{
  "hidden_size": 1024,
  "qk_norm": true,
  "final_lr_fraction": 0.05
}
Each number is 128 + 24 x the weight over its row's rms, rounded and kept within 0 to 255. Layers, rows and columns count from 0. The size above them is the row's rms in percent of the matrix's.

# layer 2 attention key, 1024x1024, rms 0.0214, rows 840-892, columns 448-511
size [104 103 104 102 100 102  98 102 104  96 103  96  95 102 102  93  97 103 100 107 105 105 102  95 106  97  97 110 115  96  99 106 107 103 107 107 105 105 107 110 106 110 106 106 105 104 104 104 104 102 107 105 106]
[[121  86 130 142 157 153 161 142 120 130  69 131 111 160 108 129 137 105 120 130 126 127 158 113 123 134 126 133 120 142  72 131 140 158  76  89 126 139 130 137 156 151 162 119  98 122 110  85 172  83 108 160 153  76 159 123 117 114 100 143 107 137 121  76]
 [175 150 122 105 150  97  74 107 146 137 146 130 161 151 170 155 171 155 136 140 124 118  99 125 141 129  89 136 151 111  93 127 147 102 128 141  96 114  99 146 128 167 134 162 107  97 140 147  76 137 156 158 175 129  94 119 152 138 110 117 154 129 100 110]
 [ 86 154 123 111 129 113 162 170 132  83 119 147 146 103  97 146 126 154 135 108 133 135 146  91 160 154 116 135 138  97 162 126 145 117 117 116 127 108 148 129 151 139 110 143 151 117 199 137 131 146 164 101 130  68 139 126 125 155 106 104 155 163 149 132]
 [115 146 118  97 132 134 105 113 141 143 179 136 146 112 106 172 174 137 151 110  96  87 149 119 119 137 112 156 143 153 139 143 156 140 126 154 137 100 201 108 154 121  93 123 103 127  91 112 106 136 123 151 136 142 154 137 142 110 116 141  72 109  88 135]
 [175 171 135 141  94 153  48 155 152 139 166 123 161 130 140 100 130 109 118 141 105 111 106  97 133 117  84 137 147 120 131 126 162 111 149 106 156  92 130 135 133 126 137 114 129 185 125  85  90 133 131 126 108 190 116 123 160 109 156 105 101 122 154 178]
 [103 156 127 147 149 102 143 107 139 121 120 127 111 110 112 169  80 108  79 149 115 115 157 135 114 138 114 103 118 131 141 115 124 131 148 152 151 127 127  92 136 121 137 113 154 179 155  87 105 142 123 132 126 107 139 169 152 151 133 142 148 151 135 142]
 [124 105 151 131 143 119 121  76 198 129 143 132 163 125 120 148 132 143 127 133 124 141 110 166 170  84 133 139 121 141 148 147 126 108 147 131 130 186 101 136 143 128 140 103 108 128 122 126 139 151 116 101 131 122 172 113  83 169  99 172 153 133 121 145]
 [ 79 114 118 167 178 112 151 181  97 122 129 108 138 129 102 117 142 120 179 127 159 160 106 147 160 121 109 135 123 118  89  85 122 126 113 134 120 136 103  98 123 165 144 125 118  99 169 156 162 104 128 118 116  76  95 126 139 127 118 118 172 139 162 169]
 [153 151 113  88 143 129 125 176  66 104 145 131 120 115 114 135 126 153 163 105 136 200 160 137 123 154 143  98 134 139 116 122 122 142 130 153 137 128 147 106 120 105  92 149 162 138 122 157 128 121 117 168 120 115  82 149 159 151 136 127 114  82 150 129]
 [184 125 145 140  95 120 134 166 141  98 112 119 125 111 147  87 148 165 147 120 111 133 120 119 135 126 161 117 171 120 119 146 158  92 117 101 141 154 155 156  85 168 107 113 104 102 133 155  93 114 139  92 124 188 131 113 132 114 132 137 143 143 118 133]
 [139 136 134 121 116 151  69 149 142 169 143 147 148 141 137 163 125 170 157 108  96 100 136 118 120 153  87 153 137 156 146 134 128 162 134 143 162 120 164  90 163 128 119 151 106 129 148  81 122 126 169 155 117 127  83 168 131 106 113 132 114 155 136  94]
 [123 123  86 113 136 119 141  74 157 141 109 126 143 120 114 138 114 105 120  95 158 132 169 147 122 124  72 120  88 170 149 118 150 129 192 139 112 145 133 109 149  70 139 131 120 102 134 104 111 112 139 138 121 125 142 122 133 104 104 171 152 167 127 112]
 [131 158  96 112 114 119 126 124 160 127 157 150 149 125 148 127 153 107 149 121 146 115 136 148 112 112 156 151 106 128 174 142 141 109 168 163 143 150 127 174 171  91 141 144 112 131  92 101 120 125 130 152 148 133 125 131 126 106 110 195 114 106  98 111]
 [138 129 183 127 137 126 131 168 134 125 110 123 121 141 148  98 144 160 148 179 134 136  99  87 165 166 104 155 146 138 172  90 114 127  89 124 122 138  85 134  77 129 127 148 145 170  97 120 130 127  91 105 150 118  99 100 144 144 142 161 129 105 142 131]
 [143 129 123 113 140 115 129 162 102 143 119 108 136 140  69 144 123 141 121 105 170 104 123 115 109 151 106 102  88 123 125 134 108 134 124  82 166  70 130  80 138 128 130 146  75 108 139 141 131 128 120 159 131 103 112 130 164 163 119 107 110 119 121 145]
 [136 125 143 158  95 155 103 155 126 142 112 142  89 153 112 111 119 166  99 123  82  98 149  84 105 131 115 151 116 164 112 154  85 148 127 135 172  84 149 172 118 155 113 166 121 138 154 136 104 140 148 169  96 113 117 131 134 129 136  77 111 105 116 108]
 [114 145 132 144 125 119 126 144 143 143 119 137 153 142 139 125 131 136 124 145 125 129 124 112 140 128 132 143 116 122  40 132 111  92 124 128 156  68 144 133 113 180 110 129 153 127 163 145 103 102 113  98 124  96 120 123 166 114 158  76 114 137 120 131]
 [154 139  92 166  92 146 154  88 134 156  97 138  92 115 107 153 108 153  96  93 139  88 149 130  86  97 149 123 106 129 152 118 130 115 156 146 119 125 147 108 123 126  87 126  97 106 116 127 118 157 131 107 128 140  92 127  91 121 143 141  97 149 119  99]
 [124 156 134 135 117 164 119 129  99 127 135 156 179 133 120 128 142 123 130 114 154 145 129 115 133 134 132 104 113 143 112 136 104 144 127 139 174  78 170 139 147 120 136 114 118  92 152 108  98 130 144 111 115 152 134 144 114 127 135 138 117  94 139 112]
 [132 106 101 112 150 122  85 168 137 103 147 117 135 164 154  76 108 155 120 126 115 102 111 134 155 116 129 105 148 137 134 124 165 108 160 115 107 194 117 136 133 159 129 139 147 144 100 103 104 137 140 104 165 136 144 154  97 134 151 102 127 170 140  82]
 [ 92  59 102  96 147 136 162 134 145 139  82 142 122 144 124 195 149 124 128  90 130 158 133 163 145 154 118 155 122 109 139 146 109 132 126  77 163  95 130  89 133 144 126 103 139  88 161 109 157 134 106  80 118 134 132 125 140 155 141  77 127 105 103 139]
 [104  94 102 129 139 130 118 125 146 134 120 119 165 125 129 153 173 105  91 129 140 114 146 204 169 145  84 104 132 113 108 138 119 109 150 136 146  93 146 105 125  97 121 110 104  91 107 125 176 135 114  93 125 139 140 139 164 110 114 102 120 142 113 183]
 [127 156 185 125 146 100 152 133 110 118 100 163 133 134 110  85 114 122 123 153 129 119 101 150 153 118 129 183 121 138 107 134 141 127  99 143 145 128 140 157 138  91 133 177 112 120 114 123 147 113 126 143 107 105 114 109 153 102 144 179 120 124  87 141]
 [147 124 122 161  99 131 148 153 119 126 132 120 127 146 110 139 156 153 118 127 103 128 142 104 116 114 117 163 131 125  87 121 123 116  82 133 174 114 147 169  96 149 142 106 114 136 152 112 127 133 132 119  96 112  91 148 140 105 118 109 139 120 164 127]
 [140 180 110 125 131 132 141 159 108  95 138 136 148 116 147 136 125 156 142 125 117 116 122 114 147 127 143 108 154 119 121 118 140  84 126 145 184  98 182 113 157 133  86 129 133  92 154 176 106 103 153 134  93 128 117 123 152 137 133  99 128 147 149 142]
 [105 129 106 152 116 138 125 173 136 129 132 138 133 163 116 100 125 152  95 146 117 139 107 114 114 121 124  99 154  80  84 114 121 130  97 119 166 115 147 116 130 174 123 133 111  95 103 116 121 124 130  89 136 140 130 125 131 138 118  92 157 164 154 102]
 [155 149 151 110 118 153 113  95 132 134 166 132 124  86 110 138 120 101 148 118 155 169 138 169 107 155 123 100 115 111 181 141 132 121 137 129  97 126 123 104 122  59 155 132 105 127 168 130 118 120 155 158 159 127 119 125 121 103 107 160 129  92 141 151]
 [132 134 109 125  99 169 117 156 112 126 159 131  86  99 117  90 119 146 148 148 114 145 115  96 136 138 149 129 145 120  92 106 117 110 102 129 165  85 123 111 123 161  93 124  98 128 145 144  89 106 157 161 135 122 124 135 131 132 163 129 143 148 176 147]
 [142 149 136 155 134 153 146  96 165 141 141 152 136 108 140 150 141 129 127 119  79 126 148 142 151  99 140 121  92 157 124 135 173 152 148 161 170 138 162 110 119  58 144 153 122 132  99 120 149 147 131 156 135 118 122 127 109 179 131 139 112 128 126 129]
 [130 102 124  91 122 105 105  97  83 113 165 105 145 120 144 149 139 107 153  77 151 152 160 175 133 145 115 119 112 135 193  82 123 121 168 138 112 129 121  93 124 116 113 132 101 146 165 120  99 116 142 155 127 140 148 127 103  90 136 140 126 137 127 130]
 [139 140 136 118 139 121 167 164 143 114 123 168 165 153 115 119 156 159 120 137 152 123 154 149 106 120 126 142 108  80  70 101 152 116  99 125 172 139 132 114 148 175 124 109 128 108 107 104 140 150 128 128 125 130 122 159 130 149 119 122 108 175 117 112]
 [139 131 118 115 134 127 168 127 121 125 131 136  73  82 100 103 165 109  80 123 153  97 157 140  95 141 145 119  96 146 158 118 145 124 122 160 123 129 120 149 120  82  95  89 117 152 112 109 107 123 147 155 143 108 142 126 109 157 105 127  76 105 143 151]
 [161 161  71 129 154  82 179 204 119 107  79 119 149 106 141 138 156 126 147 115 103 138 177 167 123 163 124 128 149 125  82 116 129 112 121 167 173 107 170 122 120 128 144 138 140 118 124 140 135  84 154 134 101 119 125 108 137 175 133 134 123 143 152  97]
 [150 137 165 115 175 124 105 139 129 115 110 111  90 115 113  94 111 135 127 127  95 152 122 108  72 111 138 192 128 144 158 109 161 157 109 128 133 127 134 118 150  87  82 135 115 172 120 127 121 128 149 129 130  83 139 128  86 123 122 156 150  93 145 141]
 [114 128 171 131 152 124 112 149 127 106 168  77 162 145 163 151 101 145 119 100 162 116 119 208 158 117 127 147 113 173 147  99 140  95 142 137 110 143 101 148 104 120 147 107 179 133 163 125  90 140 136 164 158 132 134 161 159 153 122 107 153 182 113 122]
 [126 123 174  80 141 141 147 125  99 129 138 140 133 124 133 188 142 187 138 110 160 142 137 152 122 130 103 138 140 159 152 142 158 123 135 120 120 117  96 117 107  96 135 126 170  87 143 157 125 144 149 125 100 113 131 145 162 119 127 112 153  88 133 134]
 [132 143 134  83 114 135 106 152 126 119 124 101 162  72 129 165 104 135 126 136 104  97 121 107 178 102 153 130 124 134 105 146  98 115 128 125 127  97 188 146 109 127 129 113 103 116 114 144 133 177 137 120 176 145 128 152 112 144 136 163 127 153 117 119]
 [137 138  96 115  88  84 128 162 108 103 139 122 145 169 131 106 161 123 159 175 171 132 141 149 141 149 132 162 157 148 127 148 119 124 137 122 134 131 125 103 148 154  81 175 138 136 105 107 148 145 138 123  93  91 132  64 117 186 142 133 153 145 121 125]
 [ 76 111  82 147 111 144 129 145 116  98 147 133  81  94 128 131 118 103  98 136 127  91 170 107 144 122  92 110 142 146 134 119 105 144 117 176 165 106 174 158 145 100 114 164  57 116 141 144 133 120 126 147 127 135 122 114 115  77 135 137 106 112 155 149]
 [136  91 145 144 101 141 116 164 104  85 150 140 125 156 142 149 135 138 126  91 174 127 171  99  88 139 125 123 126 124 122 113 123 135 130 106 157 139 144 103 141 179 133 147 154 104 143 130 148 119 134 165 131 149 159 109 132 125 118 115 109 152 112 115]
 [134 167 126 159 147 129 140 140 167 114 140 125 196 127 177  89 118 128 102 107 128 118 110 170 162 123  95 118 137 141 134 109 161 126 136 147 153 147 121 135 143 116 132 112 134 194 104  71 111 100 162 113 169 135 158 148 158 116 108 170 130 100 135 116]
 [144 118 113 190 134 142 154 157 174 117 120 161 122 131 146 100 137 149 113  93  91 135  85 110  92  97 154 114 125 101 130  91 131 107 108 138 129 159 121 102 131 170 142 103 135  89  99 111 162 105 104 110 169 128 151 101 147 134 137 101 141 124  96  63]
 [157 142 149 149 144 133 144 144 117 118 113 154 104 176  97  94 134 105 110 143 103 138 105 120 144 132  99 130 107 149 126 147 153 163 105 144 137 118 116 162 132 136  63 130  90 158 103 149 123 137  70  92  92 124 110 122 114 124 131 150 122 131 134 178]
 [123 150 126 173 148 117 146 128 134 155 108 110 105 141 145  34 128 123 108 141 103 124 130  81 140 120 135 127 121 132 132 145 137 124 118 155  79 123  72 142  88 115 136 113 114 152  38 138 118 135 129 128 154 153 141 145 104 139 130 154 170  93 161 180]
 [121 137 131 171 105 118 123 123 105 112 158 130 109 128 129 116 142 121 120 111 120 131 125 101  82 121 156 147 114  90  98 135 146 119  99 128 122 152  79 145 137 138 117 120 139 163  81 143 166 133  99 146 107 121 123  71 120 138 111 100 152 130 133 109]
 [118 188 117 184 127 134  78 136 142 122 171 111 120  92 143 111 103 135 129 158 110 140 134 100 133 113 125  98 150 134 137 105 117 131 114 164 123  87 116 126 136 152 165 120  84 147 124 141 110 142 138 130 129 143 138 148 147 129 115 140 121 151 146 130]
 [132 112 137 117  85 162 139 111 114 166 135 137 117  96  90 172  67 144  94 105 174 127 168 127 100 141 110  91 117 111 110 112  83 151 158 123 115  90 155 137 133 148 137  69 118 109 165 151 133 108 127 140 176 179 121 150 147 141 100 131  86 148 176 126]
 [ 93  85 134 112 116 148 106 131 180 142 105 137 150 171 116 104 144 134 139 151 113  88 141  90  78 152 113 156 104 114 155 134 126 129  98 169 155 136  91 149 140  97 120 108 156 139  87 142  88 148 100 150 108 103 113 157 112 156 136 152 159 149 128 175]
 [155 129 106 165 131 157 119 114 115 183  98 103 151 165 138 128 144  96  94 134 140 142  89 122 163 132 110  94 147 126 115 116 113 144 109 108 138 105 128 105 107 173 133 116 116 115 131 151 143 129  99  89 150 175 117 106 139 114 150 117 131 106  99  97]
 [154 152 125  66  80 125 131 123  99  99 108 122 135 141  97 189 146 107 179 130 143 154 152 124 102 159 119 131 120 150 102 100 128 128 162 100 155 106 161 100 146 138 148 163 127 141 154 143 124  73 142 166 126 151 107 100 130 131 118 132 115 139 120 114]
 [165 155 132 110 150 107 195 136 122 101 130 118 137 146 144 112 157 106  96 130 145 133  92 178 164 155 108 144 151 168 156 196 155 101 105 141 121 139  88 146 107 158 188 159 169 176 122 101 106 125 165  76 114 103 108 142 122 124 108 131 131 134 142 132]
 [123 142 134 123 106 146 114 164 209 134 145 124 164 138  92 118 145 145 107 133 105  90 105 122 123 115 121 151 116 162 124 143 127 127 106 144 129 102 156 130 148 107 137  88 106 164 118 139 104 163 118 174 161 129 143 120 160 108 118 154 143 144 138 125]
 [137  98 137  83 121 117 166 110 102 117 150 124 132 130 119 183 130 116 127 119 123 152 151 154 156  99 155 144 111 164 142 128 131 131 131 155 103 172 137 125 100 101 148 176 167  81 154 149 112 130 167 140 127 117 123 146 125 130 151 137  99 140 127 103]]
# layer 2 attention query, 1024x1024, rms 0.0218, rows 841-892, columns 448-511
size [104 102 102 102  98  98 104 100 103 101  98  99 102 105  97  98 102 105 104 100 109 107 103 103 108 110  99 104 110 102 105 106 108 104 106 106 107 106 105 106 107 106 104 105 103 105 104 106 103 104 105 107]
[[126 165  81 116 105 106  92 128  80 128 138 116 123  97 126 114  87  88 143 130 139 113 115 163 125 105 130 118 154 149 149  99 136 130 106 134 153 148 126  65 120 121 113 144 142 171  94 133 160 150 125  89  96 134 131 124  84 121 122 116 143 106 179 156]
 [184 134 112 106  91 107 126 125 127 157 184 200 101 109 117 137 167 110  75 134  95 119 139 157 145 106 138  95 133 147 100 105 127  90 129 136 152 124 145  98 179 146 110 128 151 124 132 116 109 127 152 126 108 166 115 101 100 136 107 126 108  98 110 126]
 [125 150 102 126 150 144 136 144 128 121 123 119 159 136 120 134  99 127 118 118 136 132 108 130 134 119 110  99 132 161  95 114 106  94 126 107 111 141 116 129 140 113 151 115 157 102 149 113 141 125 106 129 141 140 144 110 132 137 148 134 154  92 114 120]
 [105 130  98 113 146  81 107 130 128 139 135 106 122  75 127 142 109 116 133 174 121 128  93 152  83  97 158 116 129  98 109 119 127 146  91 142 131 148 151  81 157 123  99 105 160 134 153 126 147 165 109 105 131 129 125 122 106 130 153 142 176 113 163 121]
 [145  89 187 164 133 170 139  89  87 124 132 121 105 156 144 148 149 131 147 111  98 120  98 103 160 115 115 155  94  96 113 146 108 144 137 138  96 136 135 164 115 118 156 162 124 123 133 161 140 117 101 156 120 142 163 124 114 116 121 144 118 153 116 122]
 [152 113 130 133  88 149 133 123 104 135 137  90 163 158 134 115 103 158 169 122 138 148 110 121 161 120 128 142 131 131 129 114 100 153 134 136 131 156 160 134  92 125 144 126  72 112 145 121 160 104  75 138 129 112 137 152 160 125 130 148 124 150  96 122]
 [115 100 143 144  89 175 154  87 116 122  83 130 113 146 122  93 138 152  97 139 143 111 171 101 129 186 161 120 113 114 164 156 128 132 179 135 134  86 124 144 120 167 120 102  90 122 115 137  74  84 146 141 119 118 140 157 184  90 159  93  88 153 150 137]
 [129 121 117 111  93 128 117 178 120 108 150 142 121 128 104 103 175  86 114 159 143  86 139 132 126 130  91 105 153 101 144 121 179 108 115 144 172 125  90 127 126 102 120  99 152  90 117 111 122 102 158 107 142 104  93 130 117 108 102  90 126  84  96 136]
 [ 99 159 112 123 164  89  91 133 164 190 116 142 124 112 107 117 118 125 110 136 130 105  93 121  86  77 135 105 114 123 130 137 134 137 108 136 120 128 148  83 155 156 114 140 126 154 114 124 171 204 126 105 110 101 120 113  94 152 129 137 153  92 159 153]
 [ 95 146 113 139 105  98 165 126 125 112 138 123 139 103 109 147 151 100  85 166 158 166 120 127 100 141 133 108 131 141 110  93 125  85  95 111 110 157  88  89 132 118  97  91 164 144 136 105 113 157 103 105  96 144 147  99  86 126 155 131 128 109 148 142]
 [127 129 183 144 163 101 144 115 176 116 153 113 139 154 114 111 140 143 115 107 136 173  97 132 171 106 120 146  60 134  80 130 108 155  93 126 134 139 177 160 132 111 170 167 132 110 139  92 168 183  78 137 156 158 145 130 127 116 115 184 132  95  76 147]
 [111 146 128 139 137 106 119 157 118  89 157  92 123 139 122 148 126 125 119 112 153 146 149 135 172 142  84 130 129 164  96 107  90 107 136 117 104 151 102 136 109 120 146 119 107 137 191  96 160 101  99 169 157 123 175 133 148 122 145 121 113 151  87 101]
 [111 112  84 137 106 147 150 156  65 152 134 115 145 135 153  91 169 123 176 127 150 138 165 145 125 137 181 133 146 126 140 141 145 151 119 107 132 174  99 104 119 162 100 110 174 137  74  65 140 125 143 107 118 131 127 142 110 107 178  85 165 159 164 110]
 [142  76 151 123  97 174 144 109  93 126 109 147 108 134 137 134 135 149  85 131 101 127 171 101 116 129 170 151 113 115 149 142 143 165 165 130 157 121 135 134 142 133 114  96 119 135 130 102 132  90 114 119 115 134  97 137 162 104 137 115 106 154 140 110]
 [ 86 181 113 194 123 119  95 157  95 132 116 151 124 141 104 128 133  97 133 104 132 127 153 136 116 134  89 160 146 133 106 135 144 137 117 133 140 119  93 104 111 142 147 100 153 121 140 107 118 144 128 116 115 130 107 116 118  85  92  60 161 157 175 132]
 [124 156 114 118 108 147  95 131 113 130 102 154  95 108 133 120 142 114 130 130 119 103 167 128 105 119 149 144 159 134 126 129 151 119  93  91 171 112 114  96 151 140 106 105 144 129 123 105  65 126 126 117 121 129 128 135 125 114 133  92 133 148 142 110]
 [105 145 134 105 123  77 190 149 120 102 154 137 104  78 106 141 127 167  97 169 142 115 138 138 128 112 144 146 159 126 152 140 146 117 107 144 157 160 136 142 136 122 152 119 141 161 115 136 102 141 114 143 130 125 139  89  84 158 107 144 117  86 119 168]
 [123 151 114 163 138 151  77 148 111  85 145 148 174 137  83 152 156 100 108 125 131 126 126 132 137 144 101 152 149 143 114 117 121  98 129 101 113 104 116 107 146 112  74 111 126 123 142  97 132 154 100 108 139 120 119 158 127 131 149  93 115 161 135 139]
 [ 75 157  86 112 141  98  88 116 141 116 131 133 136 139  93 161 168  84 118 124 135 104 153 175  66 127 111 104 123 132 136 127 110 113 130 137 122 132 118  89 111 122  84 156 166 139 144 125 142 122 144 112 127 111 140 115  98 159 161 128 163 141 124 137]
 [130  96 135 137 143 102 150 175 118 135 127 114 123  81 145  91 134 154 151 119 104 120 106 103 133 150 113 116 118 133  97 144 163 104 164 142 155  99 115 122 134 123 112 105 137  92 114 124 143 118 120  66 134 134 187  94 162 110 109 138 146 114 124 177]
 [145 121 144 185 149 123 177 120 174 147 131 108 165 120 116 139 123 135 136 175 103 121 139  81 157 142 169 143 129 105 135 118 114 124 101 156 110 135 197 146 157 137 146 145 125 144 121 139  98 137 139 146 157 125 160 127 126 151 149 175 138 141 109 144]
 [140  93 185 148 165  95 100 124 161 124 142 117 187  98 120 110  91 145 122  94 149 134  89 136 141 138 124 161 102 147  91 109  99 136 168 137  96 125 129 150 119 137 108 142  34 150 169 151 153 122 123 172  81 131 137 178 141 109 132 140 120 146 127 125]
 [158 109 120 148 133 161 119 100 113 150 112 143 139  92 118 113 141 168  96 105 169 140 157 113 123 123  93 169 108 158 110 141 143 132 112  98 165 107 119 136 143 120  97  82 109  84 148  92  91 123 151 102  76 138  98 133 131  91 133  74 155 131 119 138]
 [134 115 152 102 120 174  96 134 133 101 125 112 157 129  67 113 123 124 126 113 119 122 120 138 114 142 121 100 113  81 163 124 141 140 119 145 117  78 145 133 147 124 148 141  89  92 116 158  81 123 114  92 144 145 131 143 128 109 127 130 141 100 157  90]
 [ 86 109  93 154 147 146 133 121 111 160 132 172 113 105 126 109 173 122 112 125 110 132 167 134  85 113 150 171 141 110 109 175 107 150  83 149 140 117 105 117 150 157 105 152 150 123 135 100 130 132 142  88 110 111  97 130 119 115 158  67 157 144 102 161]
 [148 120 149 139 124 154 166  95 182 108 110  78 139 117 143 130 130 148 143 107 145 120 126 145 130 149 130 114  92 136 117 128 171 143 140 112  94 142 172 138 124 103 158 153 130 101 119 120 132 142 105 141  99 115 144 103 121 139  76 195  75 122 126 105]
 [153  89  97 157 100 150 146 126  97 121 114 118 116 118 192  95 113 134  93 104 122 117 121 111 139 127 125 108 142 101 120 130 121 134  95 112 120 111 152 104 102 173 136  98  79 176 154 116 138 118  91 122 131 121 139 181 108 147 136 128 162 137 123 118]
 [147 131 131 114 122 105  87 172 150 136 141 140 125 125 122 112 122 109 136 132 143 109  89 181 133 139 126 129 145 141 146 121 147 159 159 110 140 126 123 129 123 106 121  70  72  96 102 124 111 129 132 167 165 101 142 115 119 124  84 121 109 131 127  90]
 [132 137 144 116 138 128 120 139 116 125 138 117 154 143  94 164 125 112 110 128 170 137 159 152 145 134  78 152 137 115 115  94 165 102 130 119 102 127 114 120 106 110 165 140 190  79  86 150 139 165 100  84  92 122 138 112 119 155 124 134 113 129 122 146]
 [112 117 143 129  62 119 144 129 124 117 127 122 136  80  93 148 153 132 123 124 101 145 140 143  91 130 139 163 147  98 126 135 130 155 118 122  99 123 124 156 145 141 104 122 100 113 165  78 107  83  84 143 106 147 144 105 107 110 149 135 153  76  96  95]
 [104 114 123 126 107 152 180 137  81 100 145 125 109 119 187 104 125 108 143 129 116 160 129 113 151 141 133 137 124 119 124 139 140 145 124 129 114 122  81 172 141  90 108 134 161 187  76  87  92 126 145 121 136 126 124 133 104  64  96 103 103 106 149 113]
 [118 136 174  58 119 103 122 102 150 162 110 113 131 111  85 174 149 108 179 122 159 160 146 195 126 134 129 153 142  91 148 110 159 103 134 124 143 117 135 129 170 119 125 125 133  99 131 137 102 104 154 149 169 128 122 164 145 159 118 115 137 128 139 125]
 [115 161 154 127  88 137  73 100 131 113 106 159 139 156 125  87 157 112 125 100 127 143 120 136 160 133 128 107 137 136 160 133 108 141 169 129  92 159 117  86 118 107 118 144 145 132  98 152 109  99 147 136 139 173 126 172 120 128 117 141  96 132 133  72]
 [131 115 136 133  95  86 156 165 118 131 100 134 137 157 153 118 144  98 146 126 108 136 116 143 126  90  75 124 157 121 111 111 130  93 134 103 119 107 122 107 145 107 126  84 140 159 122  99 157  96 151 128 112 106 127 144 125  88 151 145 177 112 139 105]
 [137 137 118 149  55 134 115 119 127 113 122 110  94 138 102 152 131 114 163 120 139 109 119 112 139 151 149  81 177 108 155 100 153 116 132 101 110 150 111  97 114  85  90 109 116 126 102 109  94 118 144 142 128  83 123 146 118  79  83 105 114 110 179 107]
 [132 116 145 106 179  96  82 175  92 123 119  93 119 103  72 139  87 164 110 117 113 110 136 145 144 145 107 127  96 165 103 156  81 143 133 110 158 112 173 123 128 138 109 162 138 107 122 135 141 142 101 115 116  89 138 114 154 171 144 142 129 109 129 150]
 [136  82 125 152 103 132 117 120 105 112 116 141  82 153 118 165 207 114 110 171 159  79 116 106 144 124 125 125 102 111 130 140 150 120 142 136 129 135 135 132 134 131 104 118 185 102 105 140 120 127  98 151 106 166 139  80 137 152 137 104 105 116 144 189]
 [121 123 127 156 125 173 143  99 155 104 112 129 125  58 148 107 172 135 105 111  90 118 121 114 115 126 131 104 151 159 118 143 120 149 141 139 163 132 136 136 107 123 129 129 144 148 133 126  98 156 114 105 112 112 159  84 148 120 144 143 100 145 112 159]
 [160 142 177 118  90 121 151 121 107 141 150 110 130 110 148 117 117 148  85 144 130 114 141 156 117 104 118  99 127 111 143 134  98 114 102 122 134 132 166 153 135 112 103 117 128 134 144 107 126 121 131 107  96 178 132 133  94 151 144 157 138 172 135 147]
 [ 77 135 126 133 130 127 103 160 139 115 149  95 161 100 116 113 146 118 116 133 165 135 136 136 119 121  96 141 119 115 131 104 110  99 127 132 101 127 132  55 149 139 149 112 192 143 133 151 149 133 177 162 122 163 115 177 150 163 163 149 145  98 111 153]
 [121 108 146 143 113 167 143 160 171 110 134 141 125 143 132 140 124 130 124  68  99 113 110 146 102 129 126 180 130  99 148 117 168 107 129 109 119 127 131 115 137 116 132 150 195 110 128 116 115 131 160 114 119 124 125 152 115 135 114 161 121 169 137 137]
 [136 104 142 113 168 168 101  95  97 137 127 158 148 148 123 121 133 127 153 119 139 142 152 114 157  96 158 151 131 142 127 177 106 140 157 104 129 134 175 127 136 134 144 143  87 125 161 144  85 142 144 168 132 140 108 129 121  88 161 117 116 133  63 133]
 [ 95 147 117 150 161 159 136  97 151 116 144 170 144 164 151  83 123 136 145 162 114 150  99 115 133  97 148 147 145 120 133 129 110 162 116 110  94 148 118 174  87 140 134 171 158 171 121 122 156 190 134 148 183 127 151 137 137 110 128  91 133 132 104  80]
 [ 92 109 142 160  95 177 104 124 119  76 174 162 135 174 110 118 124 130 127 103 144  91 115 125 112 168 142 160 120 118 170 143 103 164 143 146 140 141 131 126 105 128  93 140 109 127 113 113 114 129 156 165 127 177  97  70  89 138 121 137 119 118 128 147]
 [ 82 164 104 100 147 154 106  98 150 108 171 133 145 108 114 137 173 125  99 124 107 143 135 130 139 135 143 117  98 145 141  97 105 163 139 138  90 112 157 122 123 115 134 119 162 122 120 130 104 138 135 107 166 158 136 115 150 143 126 128 117 129 116 118]
 [159 119 131  99 109 146 133 145  93  61 120 108 136 131 176 131  79 181 191 132 122 155 139 115 133 115 144 105 144 162 115 141 127 147 130 130 148 151  99 118 135 126 144 157 156 157 140  98 152 102 141  83  97 127 168 121 118 110  80 138 134 129 115 100]
 [116 150 120 123 128 136 120 145 114  87 108 182 162 131 162 144 151 106 176  97 105 174  84 112 152 148 125 119 143  90 105  88 163 138 139 117 115  99 115 150 136 139 132 129 160 106 169 141 139 136 121 161 136 107 133 119  95 116 123 126 123 147 131 130]
 [107 135 126 128 129 148 125 134 138 150 131 132 168 145 105 119 168 130 106 167 154 139 155  97 106  86 124 162 164  99 161 136 123 113 110 119 145 131 134 109 155 163 136 126 146 113 109 148 126 145 128 103 116 119 177 102 110 147 153 119 109 147 117 155]
 [142 152 172  97 131 147 133  99 129 148  85 111 143 148  76 123 125 112  99  82 158 171 132 121 139 165 154 105 113 135 137 118 102 140 159 105 117 121 112  96 131 126 133  97  38 128 181 111 118  87  78 159 113 145 139 147 141 109 165 110 141  90 171  85]
 [127 115 133 108 107 130  81 129 169 152 121 123 135 157 102 153 193 155 123 123 178 114 145 155 123  99 129 144 107 132 125 118 110 112 146 161 104 147 184 155 154 120 137 117 152 134 107 153  95 123 203 135 126  79 107 158 152 135 139  78 127 110 100 170]
 [116 128 141 137 105 143 131 173 175 125 173 165 162 123 155  88 113 126 124 154 114 164 139 124 143 110 115 109 168 163 132 112  97 144 147 125 137 134 121 133 103 135 134 121 117 153 142 104 135 120  93 166 155 146 168 132 156 169  96 137 110 122  81 161]
 [183 121 156 171 121 150 135 119 125 122  97 139 120 149  97 123 144  79 114 105 118 144 110  95 134 118 115 128 153 110 127 104 134  98 132  99  93 129 148 123 113 139  98 143  72 163 134 147 186 133  97  67 125 132 140 129 101 124 163 114 112 129 158  89]]